{
  "hidden_size": 128,
  "num_key_value_heads": 4,
  "hidden_act": "tanh_gelu",
  "norm_place": "pre",
  "positions": "learned",
  "bias": "all",
  "beta2": 0.98,
  "max_grad_norm": 2.0,
  "decay_shape": "linear"
}
Each number is 500 + 40 x the weight over the matrix's rms, rounded and kept within 0 to 999. Layers, rows and columns count from 0. Numbers have three digits each.

# layer 5 MLP up, 512x128, rms 0.149, rows 263-369, columns 0-63
515476536514472461473505472515452413434501489492458513463501436533474546451490499527573491474535464462495509567436480444474492474529479534476477532516479508502518465476498548519524510461495506
513544481566523466537545472450492520468561552493519542511505485545451446493493465516474516523516519480518487467407450541531534567456502495449536526553479512507434406474449539498506479476458492
540516568559511468501497454496492453500506526517476472491532472526493527447466501519509472475507510496547511520437482515493554474498467469530491527524483517461522531529535517468473491562478565
487507508536534559547472519466531516520524486469512456452525453548475502506519524486488577508461502446500444465468519509449578519565563513449585504594564469446501460453551534548490413516466483
433528503564520502547558437520469429474536431446545494500563418589495433497493474468432531577502474462520489526451525519538481521440548503510499549528500504529470539527547537595434516588505496
597464507600501471439533448462519482521538517502538563559547543480517484506489500517556536391552490498465424478445491528495473514532483451471587547491497502450482407519389452525488473502485591
570594497544475598491491449492526434528471439473508503518550439501484454514528442497436462487490517482533468573462481490498469491542595518491505549522419560526504488614471479537487468520541506
536598523578433521465447467542516426412547496494546534476537378459472438460504436474486526438509448482497457491452449457544512482437461507466547518555490502547441465431496539503428475590505467
511534451516511544493523501491486444467513541485497543490573517477534506512485485491497449473455468416534514545486482493488520484488545471429506506495531488486535437492527484497520475463493515
455463534502534499439550484502456508403554487472456488438492437492509506525489497528508497532549545492478430570481556474448477551563471500551498471487535551459470410540496587553514503508524485
438571453531513521463523492565525547484560477550526502468502508501419531535474513517475561485467445454535596502431556538414531461511512504506578517483560357472456449459454483511496400515524536
519529524572460509488527465484479483485440530549473509494552474511485447463439481496529465504471450457467520520437512561502467515471534454467490500529522504525473484509553497562485500503541557
409548497467522549490506497469463485436475528539444546422471476502439496538435482433477512538478574524517551532496543511449561489481454511552528467501469515517542506445454465497528542465478541
447498530467477558556517476547529524449541529604476499462501484527500484547531527501557508530430582464529479564476604518426550492469469493544534543516544417432454513473550524513475414474450584
478502515534474537474413465510454478537548479538499507559534442515470466501554543507534522489475479483539485507409510568534568555478455498378501508471488492473493499573460548487455498518465550
461495530527540498525584457550465464441522521529503507466532472453471531518420496510535511511502447476453513470406525496435540534515447487434549491522529430480492477461504456492480451471578521
481456547478556491477543531514466544539606564467497502489509423590503446522478483529475544526491461482516422519490551525451519544569519558470483484555523489517532513506519469544538466523421468
563464535550485474526474464538484471498490532500486519444501460467508444449493501555535525416448439481440564453452512499469538515471530460468510466624540475453507409455569505491499506509532579
480525501530496525519476406522444458513496449494499473488501463524430525451404518491525549465529455460511516487446505513512521505526561483560517543564520502436528474498472546516475523465527509
464490410574542455475505488506373475483549573530511479514481497520459489549445509517466489490461526492514512521503563480542525514530509443445552504479536473371501500522539409499483546525427546
493457500486494488476576448480491481397499506481519552430501423455464464536447514477445504491491492484504536556489509484419484505534522466546496498504492532440570520548492456551486577515472533
545425525512493534516558477461436419522563442459501514535482486554437455507513501514462547532523447531527409459376594512469504596543463517481517502530529551453530474526499547535462437490521482
535549459560488430535523453479512512436427479509498478475542471495502460478499535539466514522459439490455488481482465497508467458466564489389487498483497512532465591496513501544493460512524542
561535502560489476510521486478506492453463537510448504484540421473513465541481489515504448462503463510480524462462522552524452494527480491482521450468501478552468430480487444453461507492542559
484554543498460556518460486513522503451522424531480555503489435476468545450430549483604568464534454475516496508427488554500503488537505522477580468452447522510436444445527590538479458482502564
541473442602447449510496461530500466500472546508489511502510522494528436563474526516506503482521479485438508497437519520489438547459516491426537517530491502549397444566553446488484429489472495
480483541469463447587455506546497453522427456591451539502505521483462509498513495488517429501498499494494526500511533496458559449492520530482501504517526484449558530509492510409526442434528529
458504505494493462488493464445402485541539575475496538547487491467439510409476552560445478495548497494514552538469460407522540456580375506498488489462439508493500443523471559436506439480504532
496468544492488530502520488432494481468504494483461462465540461619458550407486455536548582518510529480530525492494515480402458502530573492447483537525548495458495542469538518548566399571556451
548550422538476541519559432522526489468547458526497463542473461505485524457414513476506496533448444442547611499489567593557495435524515449452471499491488501551471543460497551501478433476516538
571454539482520501436473517440510484502581504462487523497503413512500515508452516491551553525518467454516474468510483586463496550529538495526519430536496493465516500422507537557490462467442500
519468422536503609495556420566536526490576555503437475478516467508466605565489515497491504523490549532563506455465577596453507566504510430543514551491530466512523495495421500444518489471532515
422463412521506527482547498488410440457563503535542512540501560587468483540468482538550459499496472466488517560433512496491530493533476515481478489507504548484528437509526507494508531493487504
519529511528499489504500436530455487513508527496475503455525468474497486519468500507495498477526443477482499500479503488535514497487453471453505532501533492555489449491499483530491488502497544
543474563538468522531545477568510462507489499518468505428502493490505514418505503530569524405425448495439503472518559467494578526542511448452527443560580403464479478449446520533564572551519525
495515506521454530504527490569527449380423502530436490500503497509486575494490484506554506478473501524509459479465524501446477431458507513501486488452524471543515519467515457436571516514558488
516557548515484514454473475547553445502480469561499474496515482464473463537544522492494487533470470488499494549468467555474524411513505516451500479456492498519444473521536526485432375544523523
403573451501482538502516525484429457535495505507509516490496476570469425446507403503500547474527522514574488496510518567497566507514487489502521447561506544520478536413458560516427390434519560
502531511537500483476479501480514453455561495468520528454509497526506521505487466615524563452493492483509554443462478487480504539554523474509563481543493460484469464490461526509503508508536560
627550586523531564502502485576527465509468478547490496452515516511495541493534518514498518492433435492525415559502518489406559488488589439470517536490610456418465494500425534441543405491554505
559508420556499535493513490425518517461477481447492436530505472488547478445553508498512447491488454483483520436508435498521508546484491472481483448545533436534502505490518461557508485547544468
537440465497492464540532451526499498463454503518507483486498517523462552537456504517499520477459484517472476486474558563479500512530520487469527578505566511485473603506511454469505538551539548
541479542529472438525472472413423402550557497464530527490522448486476432438542539545452463495612548479527423568412472455536542485517457520469422570514433552442520480540536571466443491498454510
538538585509511525485489447492469482476509497576464517475539523493506515522457492481527471413473463465471537517482525519481553445493491496424509524508467492479490488468489467485511492476492542
485466480476492499554477518492478473540576545456528526548522500582517509453488463507537560569507439469562500483525545527528532517494525484525493523517491526463436477522518562539474442503473475
510516560518464461461435473505480488513468512552480518434502407466478486517434513485512507481526465489476542519519528453536492491470599497463555540510433465539459547452548503461480518609538559
498550471539473523511449494539483480460487459492448500456575404436475502515472489493505499503540506470512468526442511452581550470503542471519504490522542452527539490498553529473514524507465471
518454497466510490504502437432484475517527495532478510483506474555496548397442538540514487472502497479440510503507469540500469515532508410481497508538522514438559546466493455546516491560504512
545449615511536589473500498460479467449487537462505477447493457506449510487450487494539544421493510467488542511500486463514501536497534473544507497488465529461528510503464495496519516493509522
532522442500520406552590465459527547446519547509461517497488502568492497471471461502482552499475443506512566483448465484446494477559481453413610496515496530548442465452501482513498483506498504
511540511527491495481482457530502484512488524487474490490494428534476457498501461467471503478487493498569501485478482503502508558523491492483523494546519467523561482504501440511530469522491505
522468548459528458483557488478486398471533569476490535476495460530454423454514485496485603525537477483510481475474547518528485483506455509553512470539506578449461469526461498558527508526464529
489491486506527566481561511507494481491614541441523487530510501494466485514442443527554483531482488475529491440499550565465536545537528463514530458570529497449509447444485449567486486502453496
474541529483518479541562514519466448536466503506436491491523478530444561512481490489538482494521517497480564482362496538455521545478451559536523508524445516518407424517477566490543492526471512
514428497615436493458517461568507520572555557524507521472533510501484500540472538492542476484490495500478518517500597536479476520467496522430515474483528455488453423559486436480546509508518523
586494464536437463481539441497534467505581543493530512540520454490507450429489520553544542517491419462523455492521515600482518495500544408449493490496552448485536565462505503557440522458502494
500561475538476487574512507474525491450468479558487538465501446521427380494509467533459492381463525504471459478510465485462464566434446517477516517520558511541435500463495492524506543522529537
514502443503437495441484484545497460559556486560482527521525538497456518512548446512581529369483476509508560455534564530434513525473431510424563468524550456478478463426422543440516512495525516
488472462483564527493558487471511552429557524506509510505523395529522440556390533484520540531505476476536464469505482563439452491458563538460551511470572446475506492421542448579462504596513500
486522470586469465565502482457453493477544531473555521528565418578510487416494499525479545576523423462515490516401457488567489491500557451369459535636498470557493597503580538531455438518455501
533500430486523535576517490446480489537443509508462409525494567515463494523474459515442426526460559515497548514462513552478573528390421560490436542469469532511496447554505424460574520488528530
495520511561549518521488453411443451464511555482526489510498442527443361477478474500452543557566483492588517493491449422556525603474459392451501524495468513504508471498483541445448565489504496
464564612454472524468485521525468488453434462495484482435500526526469407475546437524461542440450503491514496520491478452480521488509496523461552431553495488496516518449523483550561441455511537
512474563586483531519477475522511493438454490479507462486482427464468497476488491493495466450505518542466498488520502435477478536505501516554534508540586451482449479503477462539465554590509522
525502455513584555518523523460475439464464521518494470479530522513477441521469425500490492410486465522464454513504530473467483488532529453549480493482599514463473473502517432460571503483498504
535526479457406604523525473499531482506458462475452482472511543591531489469532414495467532511427542495500547510471469554474504458489487536536499562515468503557430514505510495546541480652600522
422476516512467526541439490553443498509522569493537467489543407506481442552487470573472541494516559552527435490513494517463536594478493515463552481554567419493462529468524460540452510555500512
478448552503488517488494464537469492470488492484494492432508490524461507559485484538501522474460507514464512492378547531494501544483532519514501551598509530473515565535514460531541495536526513
464543542528487558521521461546495492442463514516437449475531466489470505506462499470535485507455509466493530491476535517469537516498538490472528491530553453511540516495509461534496496484502549
493515522473484508508478413504493518492500452535487431469486432494463512406501509519543512525454457490532591453486538528532542500452501459482488474568525463542548539491529559481478530499543487
523497477569537493514517436537462467481496555538484476440531468465446451451470486530525443466460505507473548460482543475482506502472485463488486515561536436458462496504529471473500503504471533
486485473511532515478495470454472450552466486583502502492503511484491528500530468473523482477525468449549511489528471523586446525492478450453502485499500468513490496499493476549508504517492469
545521488558466477473506485444437481430475477536480515479538439478475464510434491487511528467519433463456530508489512500526519503473487483492558513547576466489454453501527530468502497568531489
527454579481445530510551518543521503536524567498449457455531465487479474484548466535511517524443491512526450508477534566433526468520465518479512425491576466487523555506540497527469434483488520
502502490560479531448482450456416467466469564526467496460515517497428531414443476449527464394436509473452514538474518526522525460530437431513488492515506488464480525526518521473525451505535517
498535448534534539435530482473461518481536502493471464488502510492449521520528376526466434455452514495473551472484497539506553595481438480498486458565562513497500423497432513444603506465490469
503449473546531507519503478512506437434502499583490537527517541563493506453567529511548572485456451477523514493473509431454471516514553413382473492491543423503510527430541462529535501532481510
538546589453487449462531472528484476467488505500483500480472455476496488540480523512550469468479476507459547516432530553503452555481512532542499491497470524487564454529502488521495534439514551
523545421586485574482485466483498489437517502456483516534522496542534464492513479509442550530473485476529455524493525491470496511567563508422520539568476520491510491537499462531556446507529488
567510504564434554504472439538521506543602494458481508477532450530517544390554511581478528513491518447532519486455561528443495495542486503455518498587478488496482494418488573599483377469592507
512450482553525537459548476451457491428549497547510452507535500420481451489490481478605472405553488503499580459466480454508502546512404445532533459490501466485433419504495530500455549581514475
435527517523498474518524498462477518504541527458484482511521484560488439475526412507479506549489461471509565447461517521543513539505506515427484457588521498566465418463551485543585415470514437
430484510567467434508560477564445456494527489517502495546511531546490455538495477463536535548544421502486511441424515498511460530492485514434530486515493488571478485569538501482527482491410460
519435539534457535523495447494455495474501499501500458415519496539448505478468488524542520440422516517452493500416562504484522561492526468526542536573503509448495500535513497528514528536540537
614502515563469454499485426494533428453442498500489579464527501450517474448555513564469451425457440499411486468487501471560475469486506501467516497476447515558480509503439443484484474494531547
486538511486496501481443487457526508482447529510479470495467503522418561458448529470613463424517521469486492500477475423449547479543501519491527493464521465429542460447506491509523504480561487
536508495488544578491467478546547521443491528566468494427544414471448497548474448489555498395517493476530479422488480452471475506485517499481510506497551392485522480495538463467518525586574491
469476554516514538468520450592463476516494476510520469472503476500433556525519512481511486468510492508469505502414584520504533536491446558550542534561456516481421520530451499505496495533512518
492502496571483493494528449470457458495494527519518468548526468467532502515447499566484498451560511524477467459481472587548507471582489460444547551588523531461464486521433460548461510526482534
468450499505474508452526512517456540480560607465485512506488476522500556449488513504548503478480473501502519509446514472510481462535520468485527453519510485472526535516472445516570474492479485
517509460492527509494496495475483516438429459526486363496485493454437554475512514546527430445483514490464587454475520518525561477437491526493484516509520456546502520546445494502485509519571486
524561424525575601474563491451504488444477522501500430522490506586432487455476475468435534489512510536534489523503440499453462534477470454540441499501602505481439521478475446504538555613489518
503478477537493519447547481446450511468520521481535527510534524443478464541434529508579461461542476494464576522462436461514500514542453423493488483479515498490440448502487514508468541503533539
430540511497515541487554514509495491460448498474502418407494487516486507516505445528517469496473558513508584455478502474538524489474541514542483496523475538545537452476490505459594514489534517
534476507549496529499538476442451500502550503476526522489509475479484396439488519557496528414486483484472485537467537533465578493558498473486542499498489530402469465509479502565490535444519550
520424607499513512518514508496468538479549568485502528466516455432500419500472517530528516515512528499508512493511474475455500522478467443499563428558568488463557519451491458493494509462514524
579521406574448520534491423576528508532579538453494497476558438512495514414553482519448564481501467478539460420440493526485500480523539513487506545580576379500523523510493475496490435496539474
514520543516497480521468435500442484527452508488485475422484452512436513399495500549452504486418533534456520443491580515495568472554509504568517520518469588487524491570476493468552466443537475
459463624475602480533409463513427475479490526527527504508499457573472466428445524500532512541543446529492455454478535408551487533539505525438501510501469518446516483512564465460528406509403487
556469516533542550512458486460550550464544473507485480439501446464568461488531495528456464538486488483480480487532482422458583500545476472469566502520519334488534489531582444494555474595469476
536498465532533483540514483463471465450497567457491521515496452623547529499480471550461581516537466501485450449493450543515464540560557442469459512543545513527505529510515443532498528554450494
513577495487518500522460487532447462483513549518496521458525505522476496472471493502498480461466485486515469483460549537535509528498548441480503489512517475490563452451521423494517452482469495
518433483439548526526542496462517570485503569476470458445457496573531558464500468502475524524432497512525557477505494527434526579394498524500463503497530479555487476481550487540534492510561480
499522504517421426500471497523490443456414484568464446496495483456476518509476489496495413469487557516415534474491485519498538453453467538499490513537515522516508543490510480419528491520558473
471536558487545466501494487494489401400445490586464503519477536517461543500465528514511448509427512546410516504480555489503494476526515429544493493464512505482524534510481393538514479499413581
467493497503554452504467503527500507545508493561473508488492478496492506542491499532465484452525540510486479484518534466439453560516409504548511441491526494515495460516519458494513524531444548
491465572502510553544469452460500470496490502532506544540514522550494454470538473508539559462494469502524479509427510463460540534504500479368549520501471524486456566522453519531515419507512575
# layer 5 MLP down (transposed), 512x128, rms 0.123, rows 263-369, columns 0-63
537474477479505536485502472464500435433541512490545522523518485504513475465504473490454474501542508514475446492508461492518519565510466511465504502488438549517490488526564537542437444490539507
494465515462467475560601455499503434493545515448515568549528483527500516476529449461565466507517444536504531538443508587450437470528558436553506504449518528482492483488450429553561554513456555
543521476484547487487486513516522443474521456452515528533532500504493480517507488572580464503502496492484562448492495537485554492520582485550453508496466493487494462477546483539523447490534484
436467565522473488534518425514508468452536455464560523493495536508517485420506464480465494539480505524471535524521549490458444503508488460517447621539445514469537480487547426548552484498530417
533543486427469528451440525546550436526449479598535442525501482518462506548580445508513588495459435481490538485544485574513537469521437476507478420419494518480542532508526535419566542397467550
472469502470461364378475416421447508506428588482522474491481534416579458519576511526592440516539449520518469574436453542654570445465550486508476455461590470395603470544512562446550508524469568
532491581434462457425497479555500555504444477575509522433495528517525479524594492494487471497518443520485500484582541437446512506485557520475478468485519381529531554499506459491612529399546461
432492554505498518562511488435535435474509433444492544473519460567505482521470511534562451575441526501520555456468516481428502427563511502538498486496517481557416499546519510437536499531467616
543536439539506553476512428483516509528481525490521482451488584514521506515510429484487566499481506516478486533445517520499522508471480503520476490525504495485497466517480500494552438487537549
451503430516384548557513517504495463431499473491504546527524534498490476457501489472459460462551519507489463516484469453581480531505482467486512452430423542483493498530522531522516554515553488
553518469517487445528510496452571469558516422478483505492493509393517491483502585468498496452534591475512528502488467555480575472544493499517467591477516474521545529516511574437458597471530541
538465460513474551482518414504440506545551512465534451478523487515488477504499438501447543457497563494454501514515547482538549554517487491566556536553517435460518472500448509439531462509523504
452521558458490551436441466560515526566487513389471555454518517482574469515549526486557439429483511535500514511524503503490538434474477461513435531452482513514532469540519537524553406442471454
500493469475360508509563481470564443531481472434490528478501527525548460471543480504495463531580515522544547518527520468569505470565559372551522523475382493543477554530446577494444537488432497
527490472501524454496462471455518503551449485493469499483490575517490484491536485435470447539475542504533507531530503488507518464511466457526481488527542528502509453497437547462482519484465421
517515362521375501462531512510497458454480421547574432547451587584469500490447547488539506404576547549554482473561483525568535431500537522506544563429363577476582600424492595428478567473519546
490471579514494489469494536502485564497431478385473557478522554477549510474514439460543526467553493494540483474508477494544458489528475503507479477472517519489478514522467462523510513589542487
568511525469547439510492420500559499524514432547589534552497506509498411522526500581437472526506510408478495479496478512437510513515479573482457553515491479502473460508518482523421447483538536
565488476471512555510526498463511509541518453494510455555510579485513470529494483470451459500482525522481499510520522498537498509470483480444447544539509497528513540492545471456470513559493516
469501494537519513541525464394511497548515479465535502495490553469515439488520442534493553500466516446475549535488451469522451509552526518579505518501497421489555490447500493520472535489504523
506473496552500494491456498558558473510466590472507508487483539484468506472512494532469512494464517480541553512463492473417526512510426518498535547549461471520530490554536517463519458426548465
522542462502430463451491575504491446533497468444498571543493566519481556470531476515507521520428509489484497495505515558570471470545478503546525470440549545484510567517512481524451502482531496
463536531518414511536507485489460462542544504498529520533486464450511507542542475474512563468499462519450530511556486537424525503616563548521512420394497539500475516489499480410564536459484495
559497548485447422523443499490570542414521502524483526536480520457506539434502468532494500555486462517469556498560530481475469451553467551556468562468514474450505485533471454493480541503489490
494517473508519515510447511475564473572476439478487565450482463542510459408494472468488582454474493500518487590546509418485522552534440435531462431469566573560476477525427471460497362510597532
504490504491459509560556390514540492523487436484459504564511542457492496535491515506470456493547470519483511511508518473500470480483540512471543534548496483525417531546474500493524466460449497
513475418555540543448538522435534475443527482391516512481486498477520506489509476492483549484492458508525492497500496504476482598515486486487458521470451556523553447455461491564441535513511444
542430474521510460506563401597503501549482493477468517454556433468529543510404452541512487454499406532574479496491443485445466484554467493516581497405488478489512446543568557447455584519518587
513522534497450501493444496469533470477544421543533423489493459527531501578525470509488506500488471514496539483576504448526537524495476548543498537440602559488510558435431460491472510472532532
563533469527566544483505545483525511483521410519492499507494461498484577552586491450520526495495455505472509535494525522570511471482535517475442494461481448522517535501457527548443478432446491
457541490504520480523514499476559529633403473541485594550453523502538444390499514432489485463490575490508485501518538446535415559520525477473494482502494490507498534470497478497516443550570488
532458465499495605545473460497540620526469529509492504486509532537550538468501569463473466475500522497566569464503518583543489560468431394469500513487462491492550545548463561537460530498441593
523461488531480500490456463540564546514501543503501514448510512519450458466457504504405528537585509500501465515533503482499512520522493502485517612501531496481518521457506555517461521548474468
460484529474515530493529497505468536514466554517522446459440512440458470508541529571548439428506493539451478492512563468525549443532483514534532476485502466460456517472489549479514482476499530
515512451470459596502444501557513471491472560468458468511497536519491515481543478484611573465419474524532492539529530509519549513553517387514584491437551519501485486443506519448565543520439531
483478458551444481461485559501468474500391517525506478504502528456510475506464474473499530463545494504437485500571510451488491482568511502522538460483511458517503488439456505495471578515454551
478375551504502428469481451544536513537498500519481534531492489453546466522510529501514548589475541503536499488473523498423478578482495491521477501550570496469501482482498491499511584473479474
551518411535410525564544473486476458521482498523522516541495613538494501541546482491411519537521470448504518462482500506535556490468494503485524492476490509518450512534517557502479476551562421
451481485519513543566493505529519495566500501488501505501495479481485497520554543487470507501505527516507467532519522433467537579524461473512467497471529470507513459505530503491443546481448513
459534467481509387523484459552558557503487502531492483536513556504431479424579527465518578474562508510481440522462533530499519531514451545513498490493455488468490537471565457603483478488488540
427504555481506544509516420485467537536524458482516574516471512487504461426481573521467503488469563518499477492502503570438478468512456514539504398556441457534438597553496555423529484557455437
580489503475549507582498499565479438502474549512508513569489504502552488504466463524495532502498507518501446510507534460494518501427454525497514449422511502544512541504514426488552535556511516
519505442501559579542538473564584583516468547549482431518515486561549482510519548430563565565449425495508516469481569413368435517530555488451473430455530453464494524448509507478537480504514543
517498568542528505492537486479521478442491466494526542485499462497512502509420515550529519499434509500519569456446530539493459563523541502501487505505467477490531492460537465535458469524527564
480495554504477509481516511487490465512338474572482530496493662477520511486495474468441444498458501519475499511485517512549477465543483468484467524453517521528544558439502467508440511555517512
502472447511479383490391465497542524492513536482476553529502481502542465554486464529540509588606483499526516527467515510452475510534563516506486484467450447491475575452518508439495532581549518
466524527510478546512485439566497492524479576516493495470474419521512513516541502511466509546512549514542508503473494464512515479494527437491496488525512495534493465500483508452523482452422477
494446519469500502557506477514484438534468524520484522533503516514551553502488488513482485491500413549505522505460425492442461405505397474462554498505575482487446534409457526509510577530484486
516499460506457441497473488486548564553485485544486507527517490442530532468505474472458450540498440490506508484552532522509506494527477464484473485523506476536486446546508487494469469490465492
443513524483439537522489444474525523520484478531551464529497569555441581481490461531435522513573464498452459531466414493442564503483499493522483529498461435461514490537576490527475488509492491
439414379461534450484656527486466584529473541613562498497445484520573411495436520553555384574605543559544517561388503488448529466561497550448544433713575426356362508473544554389411565620546398
451443465566499501426555433483502487446504542544510509582494513512514430442555487455512573464520531505543449452487540514504455494473481549513539430451498469469542476524492478553557501586525470
468509481468469452525498507533498552579410462538478574536493455488530434488504517480508486510502527504524539524477549442487436574488534523473500535460439513550534503470551459507503511524547469
509513503509468568505492484558444546501472521469493462543511547452542494507488553514558453452573481516491509527534538543563570494476489483476529497486466541496514502485525554514505482504595402
543518487520462475522483459473509475477506530524458484488515559465535526502482463494492499465536462507471512540532460466531481476524497448469489480493540470495511472499490510482550566500483489
461502585514537454411430457559452625478524540607509582427450484527495551542570453474370452581484544491436506450516479432566570527449547501462517515575517480537506488458478503564493491464528488
492452504538455524544455501600528436490514475557439509556505595492395444496502548510564505452478558502513511558532425418525524418536422556473535480499564500475428524542458471539513504478447474
480478507453491442521533445468569466513467458404479434483498492469491432525525507471463532443558541513538526489488415492440540490479436513503547504496546486546544497484500521495572555489529542
503436428466502513501527494513483552492551467527518505492465499552519430507524515493417477501421532496569421468487458528449442481521495547532458461567500548470532526467492485437498455499512501
563470533474473506495421498487549528485553517609564504477453556403519531532513476528423534473479496520485558494573458548484538514500514499452451465547477487517504530399500492447478473466514515
498385527444425416468540548520539535510479546519519513466483471417553485483442489531568561490524435469514458507474476436469422599513482465519517494553526487440508526536502513437509463415509504
531406520537511623560450453542480473477501485509538559621536469584460546523489552456509518538502468563522480612448434434514486411499423476487531518528490470469557450472413484434484554503512431
507502502429498450551501540508516522489473476538527464511479538497508469510577490498488480545507555509511526455565523484492483433491481516545492402463486436465494502503471530414515432482506460
476454514506475525486528594505435521502491563459420447435477485508522551521488512504519483475529454579447498553522436462497505504499492486558507530530501479497409517511513484531496531518505549
496491509447524507477424455527542531449449462511538523476502479485464534533465478513522576519501425523431574521442483538491431477522501471507504491514478496489543468497489523546510546445467542
581472498524490422569480517484489479536487449587471462519464592508463528479526532479573466540521468517503536510610498466638555519435471495486462572540457461531574573540465469518492486489528487
475512520490542522528448514568441518516550524516534507509508495589464509494481496515486503527459498484477415456460529504486543569436511531501448478466556437536511535500475510502523527505445532
545488542489496474492477391398498454490464403516554529486508517479420479538526478525498477460492513482490532424546553501516519518534479492497530494484519466483455485442475486509448491515519550
541489521496530471499507520469557491458493491542525487553511554503504516528470473494488484517506524480517474470522532471465467534506462510516484538533519527478474494487438484508492485481456546
517470527488486534494518470536518504450448503476527492535518536459528511564531462477504496577518551571473528536467490418464465459477424538488434491519516542450498478503459498501520485570538464
502500507498492504501482466508511481485528504509512493500488462543524455536458474532498444484503480479513576504547527489465509533494505505500517515539511474485536482477502478485480514470479515
489501481509506533519513399507513473495468513483515490494492475497501481544518534501546457487502555514508480507470481518472541488476512435516498495457480504472492496490481500447514532471499523
494500476520456552550468491561526485528474435539464409511509430533479477431505485536470499449486489511430539552495521456497551507506518514503523501566529440499517509448477481535480489511528492
524465526455446477457509483511534532519466372432549564478517593468482494523435551491436527543521535520518561499489457442463522509460418446587485465589505473483542527503467465422529500512523416
564422549523484496484610493486526476451531547491580608571510511562520446469500447565508519449589517496548560455490470482460477491515528413496457483598490446480532479387427439504500593571472483
463527593465481512423506415462534523501469487516518508454507507492475472463525438477499506501459466489482476484511468474435509470478539456482527480533501563520515530477478418508513471510543567
480506555489482525381495498518459545452498576478510553538499521490504546499515446496400437575537563524476461456505496466551546508423484488470479493541482498484537458482452503405506542513497491
571513499499505471491471459496559549445498518519502525489468537496514568508501513489495546569432570526428524522504507435497490491511455506524447515552457501498482476533459518447510473501476481
497460526490453540445483366509505548441451475555473569540469482503504452514487558513471476504519520510549428512518464508488499516477464501504519410490527500430488534595542453481489469464411505
574544530563416413549436420487521559438555380554481466442489590483514466516419446456443514559498533507500447503520464408459583482478490465513535478463345509504549539443498525554569523528467541
582470448459378531508558525491487502541488447463504455492488521556523490487528568493452512510439546538493550580546515562499482492466528554493515469499539519469499524508502509437481447449530540
454471512565515525453500394470506543524548545482538513569487499485503472454474522498549521432479494496538589393501491539384432545483488507542462464505515504473536469537477476577478524490511457
494474526501409494491564453513541522487511473454498524512498542526499500527532486499456490489567504483512525479488488507528484532514538462509522488475473486580527447486519493428493495526442434
516454492482558483492492405439503521471467362515551446504404520449416463502456505477487538515506508541476537348565590548508510511568553531528502479546524457465432474406496440525472490498545453
506544453426480453533537451460510492489530479468525425488492519474499484562506530426589530508450434500496530472587501523527465501476474523532506452505455497532486487463500490508539569501510467
544511516473503534463453493513517500496467439537482522510476429429491504548527525492474520432455486491512500552503485494471495571516431552494499522494537506506499540568487517537477519507498495
455473538458524491480420461548617473552487467556517510528486507506504482535485512483504506513448483524480475506478459468462450511505455499494514542457522478514449574568497555505472488469460480
503469548559446510490522537586451523518467540451508457499479535490530533495471560487492457508562488552444517564501460490505497485481483486498555567463530553516473472497492518532535540527557446
518491555478443488508507461477486535469506518458485487531503533517565495512504507503508494462505535519459509507553485505467471485475519491570523493483504511510446501438469539465550526552525539
486560521499536515488500506481562519559471470485488546461513499401489511504570474498433474519508471512541504523484437562505484533531467534485515514481584441532486508420465425532445515508581465
453474519459483502551525460449480536552540548476535540520511482541529556522535519493518528513541433481509483477476499496464418505503498464446536550477475478433450541549579468524508498524480524
559485460500483566482514512508498544521534403515486486506515567513456465451524489524548478463529437548511521568505474456432446431484424514484454493524542499474462448547456513534484538493578437
503451502494438474469487501502432492495543492507500457512461500476479510518451520499474565555489527497508486531530493543511558489465514515543520499560496539484492494524470562450492432492512462
537461417601408505539412492566503498517508500461533539603501575471535474510533493503481480530529491500485475467496481475480561519485548512513496505536501482477493511506432545466451444463485486
486467412525444486499501424486448524421553467536504502524495465513532472505543558520513488482518531486501420507505480437543514469514495561493554505413518530502511537492505562468513525527522453
451551460465539471511516475450471579632442499524512596548496517466514464465448556455512454506459497506517491500633538473496480532481503518465458491531492462472479546531507472449548476544538453
526492541517559422533491498609462570470519467525483482451510543445501519487522474473465552512503448510524477487577487521479538460455543518492496456420383512527558497563423518581584467542463535
534497581492474519457628467412489421431487570477530449415503511471496439505427441545494513459494564478480587509416562484458527518549506457544549475499511520456480421461496474520485538590543512
479461497490563440473434462529539527493563512436481485456495515533513466519533440501522487440446530450541517488478491449556530610476471510507460481471520430553522467496523495515577557547485417
508591452452422558523539538414449454475514454505456474559462502497509498468572507469505510502508494488521577516470422423497528454525463544476487533490535538541463508499507542535488466499482493
576458514470537450519524473462511475517504489502495569510477544541566511519486434504437535575428513497477444514548528478461527485494465504529451457534540512472541565518516470477486418468480495
475482543495475552455597452440555478541514568580476506539494496493587435505516471446529469491554542521567547498416478480450534518586432471429522388540477540446416544515535501475458496624523480
606493565450437497460432542547500457478452455443516526483477572524480537476544605423592589428466589472550523514463458537519502434490548505410523537531513496497463552447486539457515472480507510
496440473490521528463516496480473574540543513502494489506505542432519558458541528508523568479491463442538486493482544519491519562557476425446532512513481480498476469536507498548471522483476578
521473469496535477498491494555488467487529555469515503515462574524483595499580461521569450515489542499507425477510550502507468508531529496517479503520487514481516497466447525477515464458444498
491516533458543523509546417491502559528484523543509504565529482440482510441474504486520516570487492510506470509500477536553485499519494500460487499516509468525504530508476492593487536494528502
536535489475517472437514497479530563507489504443476440501484494492518454506552518505458478494499555498528456550517482607537494509478546544532450511504506514470516511522488544488529517521499470